Part of a small language model's weights.
Training: a variant of Adam for these matrices, 5216 steps.
Each number is 128 + 24 x the weight over its row's rms, rounded and kept within 0 to 255. Layers, rows and columns count from 0. The size above them is the row's rms in percent of the matrix's.

# layer 2 attention query, 192x96, rms 0.114, rows 159-191, columns 0-95
size [ 85 121  84  83 103  73 105 107  93 117  84 132 117 111 111 110 123 106 119 123 110 126 120 102 102 120 121 120 130 119 111 118 118]
[[123 118  96 153 143 134 155  85 132  91 119  98 139  89 117 129 126 145  68 126 122 124 126 128 145  71 129 104 110  91 124  86 123 117 173 141 144  89  91 164 113 109 131 144 136 120 145 131 161  90 157 158 167 155 179 148 165 151 115 132 135  85 138 129 112 106 131 112  96 120 126 143 101 105 132 158 134 148 126 179 163 137 140 146 136 159 140  98 160 121 149 115 109 132 121 139]
 [183 108 107 116 158 118 111 131 125 124 108 136  77 169 114 163 111 127 154  98  92 116 158 142 103 113 113 132 146 144 176  87 162 121 113 113 159 166 134 142 122  96  94 103 120 124 167 117  91 129 142 157 102 145 110 119 149 143 121  74 130 166 121 106  95 151 162 100 123 129 112 177 134 145 133 115 137 112 113  99 127 112 120 152 104  98 157 147 114 139 116 147 105 160 112 159]
 [166 128 125 146 114 123 147  84 149  80 108 123  81 156 108 123 136 129 175 129  84  82 167 109 133 119  94 140 122 150 183 120 158  98 107 120 156 144 153 148 136 149  92 142 132 106 153 127 114 135 120 128 109 181 143 110 141 119 106 103 128 122  97  94  91 135 166 114 136 178 109 144 156 148 105  97 121 151  99  98 125 148 139 105 114 122 121 108 127 143  93 101 110 152 126 139]
 [137 113  82 113  95 115 123 155 141 150 142 114 139  90 108 148  78 145 147  94  97 147 118 128 101 152 134 143 119 147  95 130 152 173 133 152 123 117 120 114 100 114 127  77 118 122  98 129 142 103 122 140 109 137 115 148 119 143 121 154 160 182 105 148 141 146 135 118 133 106 132 134 136 145 186  90 173 122 125 107 140  80 146 175 180 120 180 136 132  93  98 118 119 109 135 118]
 [151 112 123 107 163  82 121 121 151 107 107 125  57 197  99 125 122 102 141 127  98 123 135 168 102 119 119 109 129  95 182 120 163 120 132 124 144 155 128 157 135  96 132 136 114 118 170 140 100 120 148 154 100 150  90 133 146 150 121  97 132 142 125  96 101 141 150 121 126 146 132 169 154 167 109 114 137 139 115 106 142 150 124 155 124 105 161 157 119 159 125 140  93 140 164 153]
 [110 161 152 143  99 156 110  99 139 104 153 190 144 115 164 121 141 128 159 115 182 131 118 139 144 124 120 165  89 151 151 131 103 122 137  91 121 111 137 139 102 101 109 107 102 199 107  92 174 128 106 113 126 149 151 103 132 110 144 164 119 111 107 123 140 155 146 142 114 140 114 123 118 125 130 123 102 155 126 128  99 163  68 118 116 195 135 119 136 114 116 105 143 125 131 126]
 [100 147 157 155 144 147 132 132 118 125 110 145 163 101 134 114 166 101 114 171 163 123 115 140 166 139 127 129 120 113  96 120  80 120 147 106 108 114 124 128 142 138 155 166 145 150 115 138 107 139 135 104 142 106 148  94 102 103 157 145 116  78 157 149 137 125  96 162 111 134 126 120  82  80  95 172 113 134 119 186 134 155 110  87 114 140  80  98 127 131 148 103 167 129 113 115]
 [141 112  97 123  80 109 151 123 155 127 108 136 115 112 103 150  86 145 155 100  60 145 132 131 116 154 140 139 110 135 177 128 140 156 134 144 116 113 141 134 133 142  95  98 115 119 100 143 121  90 114 139  98 130 125 138 136 132 122 153 153 155  86 114 138 142 149 131 157 167 141 154 140 163 176  87 163 140 153 102 116 103 119 167 189 121 170 164 120 130  98 128 118 106 155 133]
 [133 124 107 106 130 108 120 166 152 141 110 140  89 152 107 160  95 105 138 114  80 140 128 162 100 114 102 122 150 113 151 128 172 134 135 158 138 144 118 145 133 112  92 129 102 116 166 131 120 133 137 152 117 144  93 155 125 154 135  94 137 161 124 112 107 135 125 119 134 122 124 154 163 177 109  73 117 139 112 102 136 113 145 194 110 100 153 140 126 118  94 160  79 123 191 117]
 [119 146 166 159 151 147 137  90 127  91 136 123 151 117  99  95 173 137 120 132 174 121 141 121 167 119 139 140 119 173 116 121  98 116 110 105 134 118 125 129 120 134 177 191 130 171 104 116 139 133 122 105 134 122 111 115 107 102 124 145  95  89 156 134 138  96 123 122 120  99 119 118 125 100  97 149  96 115 124 155 116 153 131  89  92 151  79  86 155 129 154 133 172 153  92 119]
 [108 129 152 121 133 152 118 143 122 169 144 164 166 101 209 173 147 123 121 155 144 119 110 129 156 112 113 145 115  93 122 132 130 108 126  92 118  92 161 102 129 118 119  64 160 139 112 132 127 145 106 125 133 129 175 105 131 120 135 152 119 112 127 107 153 136 122 157 122 128 139 149  77  97 112 158 114 165 181 127 102 123 101 121 117 159 102  95 106 126 145 105 159 118 102 140]
 [161 140 102 143 116 116 139 150 153 143  97  80  75 168  83 125 108 156 131 107 102 137 122 122 101 117 104  93 109 133 121 151 132 141 120 153 154 134 117 100 107 138 109 130 109 131  95 170  94 118 119 139  94 138  88 132 114 155 109 135 146 140 101  81 100 117 153  92 146 132 115 151 152 155 138 119 119 146 132 124 129 112 128 182 154 132 161 168 135 147  85 149 110 164 178 154]
 [142 167 174 132 173 143 120 133 107 141 149 120 131  94 181 116 152 148 142 138 130 133 135 128 148 110 163 169 111  91 105 124 133 101 127  80 124  97 133 105 130 103 168 125 146 139 136 148 121 133  69 117 131 157 147 112 152 120 136 130  77 122 118 127 163  98 158 156 126 128 141 115  69  91 112 174 126 177 145 121 149 107 157 133 110 141  91 130 150 113 146 156 141 124 124 105]
 [148 158 117 134 127 135 134 159  78 106 144  74 100 174 183 107 138  95 138 135 162 154  95 102 136 132 111 110 127 107 161 157  90 150 162 129 151 135 127  85 101 101 121 114 110 125 160 138 133 124 128 120 155 145 106 131 145 153 109  94 112 132 161 105  95 115 125 126 137  76 115 141 129 108 119 165 122  79 104 175 105 108 137 137 111 145 129 141 153 142 114 141  82 145 100 129]
 [137 156 144 146 118 125 147 106 147 116 120  77 133 127 112  91 135 168 150 144 117 133 130 136 149 111 149 152  66 124 101 211 133 156 151 136 144 113 137 116 158 119 160 124 126 151 132 119 120 141 121 142 166 142 133 127 131 107 132 117  73 120 121 110 149 130 160 145 111 159 129 120 124 126 134 157 138 101 125  97  84 123 114 184 147 143 130  66 168 148  86 109 113 166 132 131]
 [142 124 159 142 130 116  99 166 108 112 153 100 112 142 148 161 134 116 151  94 108 121 143  85 131 148 130 132 140 132 133 132 142 120  71 125 107 140 136 182  96 101  85 117 106 141 134 158 143 153 161 146 120  87 142 134  63  77  94 153 138 107 116 126  99 172  67 138 115 151 102 130 133 131 150 126 139 115 130 140  85 136 109 130 135 149 121 171 140 104 140 158 117 112 155 116]
 [ 91 139 129 114 103 114 101 183 122 115 142 141  93 113 155 119 135 140 119 148 116 114 120 134 124 114 142 128 115 119 129 114 150 118 108  96 146 142 126 134 122 115 153 131 151 129  94 132 158 125 160 133 109 100  90 117 201 108  80 189 157  84 125 124 128 132  54 123 136 153  96 142 113 119 142 145 122 128 138 135 146 130 152 135 204 143 108 168 136 123 164 125 139 102 109 115]
 [119 185 105 130 115 150 112 129  81 140 126  93 107 116 139 135 126 143 175 135 145 106 123  79  92 122 150 130 114 140 107 176  70 131 156 160 173 141 104 122  97 140 139 130 143 126 105 135  75  97  98 114 130 124 140 109 124 124 160 125 130 102 106 141 103 129 112 118 146 114  82  99 152 121 145 153 127 142 122 156 103 122 128 127  98 176 139 131 136 132 100 162  97 158 179 118]
 [105 114 119  96 127 102  92 166 120 125  88 130 143 112 161 100 143 108 113 112  86 109 108 109 102 115 168 108 143  77 123 168 116 125 114 147 112 121 127 150 148 147 134 159 131 116 123 129 161 141 160 124 129 162 163 139 163 138 140 159 161 112  93 167  81 132  94 142 125 137 146 115 156 111 141 117 147 121  93 156 127 154 136 134 137 153 134 149 112  56 124  89  98  84 142 119]
 [107 128 122 145 130 113 126 145 137 131  84 186 119  88 171 144 128 117 113 144 113 137  86 136 150 109 151 153 124 154 146 151 148  98  75 135 125 134 152 101 151  98  88  96 145  83 136 122 100 170 119 127 123 112 155 116 142 102 146 110 151  57 144 109 118  92 121 136 104 147 108 174 121 112 117 106 105 137  92 168  93 116 121 130 154 128 110 106  94 119 132 166 137 133 126 142]
 [ 98 104 110 148 124 120 140 159 124  92 122 156 101  90 125  61 128 113 143 153 170 131 128 135 112 143 112 105 118 166 106 130 120 147  89 116 121 115 140  90 110 117 107 100 147 114 113 140 111 104  43 105  98 117  99 124  79 138 146  96 129 102 107 162 117 128 135 124 155 100  80 138 108 128 130 149 153 122 111 149 153 135 136  94 104  88 129 143 144 172 124 121 145 152 124 141]
 [145 149 137 128 113 137 157 146 134 130 152 102 120 124  89  97 116 146 131 134 163 132 133 141 169 146 144  93  80 135 107 127 115 138 120 136  88 117 157 118 106 150 110 130  95 137 134 125 181 146  87 154  93 125 117 133 152 167 104 170 140  85 112 121  75 155  99 131 113 157 103  79 142 128 152 107 150  87 102 125 114 119  79 134 122 136 132 132 127 122 152  89 160 164 169 131]
 [112 111 136 118 163 127 116  82 139 142 119  96 146 119 131 118 134 152 151 179 122 133 126 157 160 130 122 162  83 139 136 149 105 141 150 108 127  90 162 132 139 134 178 122 103 131 125 136 117 164 212 142 157 158 129 122 113 149 136 105 107 120 115  94 149 149 168 126 109 123 137 137  98 157 135 118 156  92 119 103 116 143 130 191 183 145 135 125 132 106 119 108 149 140 162 109]
 [153 138 122 105 108 124 166 145 141  97 109 154 126 104 106 123 122 129 117 141 128  92 136 165 129 111 136 163 107 121 135 141 129 139 151 131 106 126 117 129 120 171  71 153 108 127 162 133 106 128 160 124 117 106 170 104 108 116 158 104 120 159 103 141 140 136 106 133 116 162 137  75 120 118 120 111 100 143 151 192 147 124  96  97 113  93 117 177 142 155 134  91  56 153 148 145]
 [ 87 131 149 136 136 101 134 124 157  91 100 138 132 117 146 115 121 116 154 165 115 127  94 147 101 121  72 134 153 150 137 204 107 145 154 109 114 122 121 113 129 144 161  94 137 123 153 131 102 151  92 116 148 126 111 133  86 113 164 146 110  86 115 140 157 158 166 149 105 167 153 157 105 134 102 112 144 135 130 120 104 129 100 137 135 115 141  71 131 154 105 124 107 129 168  90]
 [129 160 143 159 125 127 118 133 136 141 115 125 121 110 122 100 148 151 141  87  89 123  72 127 111 113 101 116 143 165  85 138 110 143 127 146 137 100 101 120 129 123 103 139 132 140  99 159  98 133  87 118 143  70 143 139 141  92 145 143 112  99 103 102 166 123 182 140 115 167 113 120 166 148 129 152 139 129  89 137  96 118 117 123 157 148 144  89 125 136  91 203 114 128 131 104]
 [140 162 162 147 134 119 134 143 110 140 130 193 124 171 102 156 134 147  95 103 124 115 109 125 134 117 103 123  89 133 125  49 108 121 102 170 122 122  96 140 106 115 118 157 124  96 125 144 141 115 132 142 138 136 126 160  92 142 138 150 120  78 138  97 180 143 116 105 119 103 132  90 136 142 112 145 109 139 108 107 128 156 156 111 133 136 121 140  96 164 149 200 123 143 131 139]
 [137 124 107 132  92 118 139 119 154 124 145 150 123 133  95 176 139 117 114 108 152 135 143  96 110 134 108 156 129 153 139 159 115 131 136 115 136 120 135  95  96 152 135  63 105 160 101  68 117  93 148 124 135 152 158 115 128 141 138 198 137 155 168 144 111 117 123  95 130 130 130 134 127 103 111  90 172  97 163  97 127 139 129 151 125 174 140 131  85 118 137 143 141 139  74 131]
 [134 119 120 129 136 135 141  89 177 119  80 125 154 131 105 101 140 121 144 121  81 136  88 134 120  96 111 139 130 150 144 163 108 134 171 155 121 123 117 118 155 152 130 151 112 106 157 134 117 100 138 104 150 149 123 133 140 125 173 112 118 173 103 118 159 106 173 132 125 109 125 142 139 151  93 119 136 121 104 102 111 121 135 133 138 101 139  44 103  76 101 138 120  92  74 129]
 [146 132 118  96  97 120 128 116 127 132 107 152 138  75 168 109 142 111 167 158 131 118  79 144 162 167 131 179  98  94 149 168 119 135 119 128 122 111 140 116 152 143  86 110 146 131 105 112  98 151 134 129 131 144 156 112 207 124 179 184 141 154 126 139 100  95 166 126 101 130  91 149 135 132 134 119 128 159 139 127 124 112 113 151 113 134 141 167 103 139 128 121 112 129 115 135]
 [156 131 131 150 158 116 123  88 147 120 107 162 123 179 103 125 141 101 110 121 130 107 141  81  93 155 125  82 160  74  93 135 168 125 159 167 124 180  87 170 148 107 116 101 143 126 161 140 145 131 123 105 139 101 117 128 137 139 114 114 113 141 149 139 150 119 138 127 158 112 159 138 154 118 139 151 119 188 113 151 147 167  98 111 128  94 133 123  96 140 110 128 134 100 117 118]
 [ 93 110  88  88 150 143 129 107 105 147 101 140 140  97 113 114 120 135 160 128 141 130 153 153 112 149 115 121  78 154 123 129 125 143 138 132 147 158 147 148 136 125 142 165 164 141 166 167 148 153 104 136 118 167 135 136 172 143 125 110 135  96 125 188 103 124 126 133 126 141 113  68 103 133 127 138 101 172 115 116 110 118  94 113 117  77 135 113 113 143  68 130 164 132 168 118]
 [ 75  95 113 136 123 124 102 147 130 155 108 150 138 109 146 121 116 113 123 136 119 150 139 179 160  85 107 155 144 127 162 129  94 133 155  84 136 105 156  89 161 134 187 133 124 125 108 114 106  82 153 139 106 189 143 124 139 164 148 123 138 106 125 109 125 146 118 145 127 151 147 128  59 127 114 108 151  99 153 120 132 126 148 113  96 163 131 133 121 118 163 103 169 129 113 133]]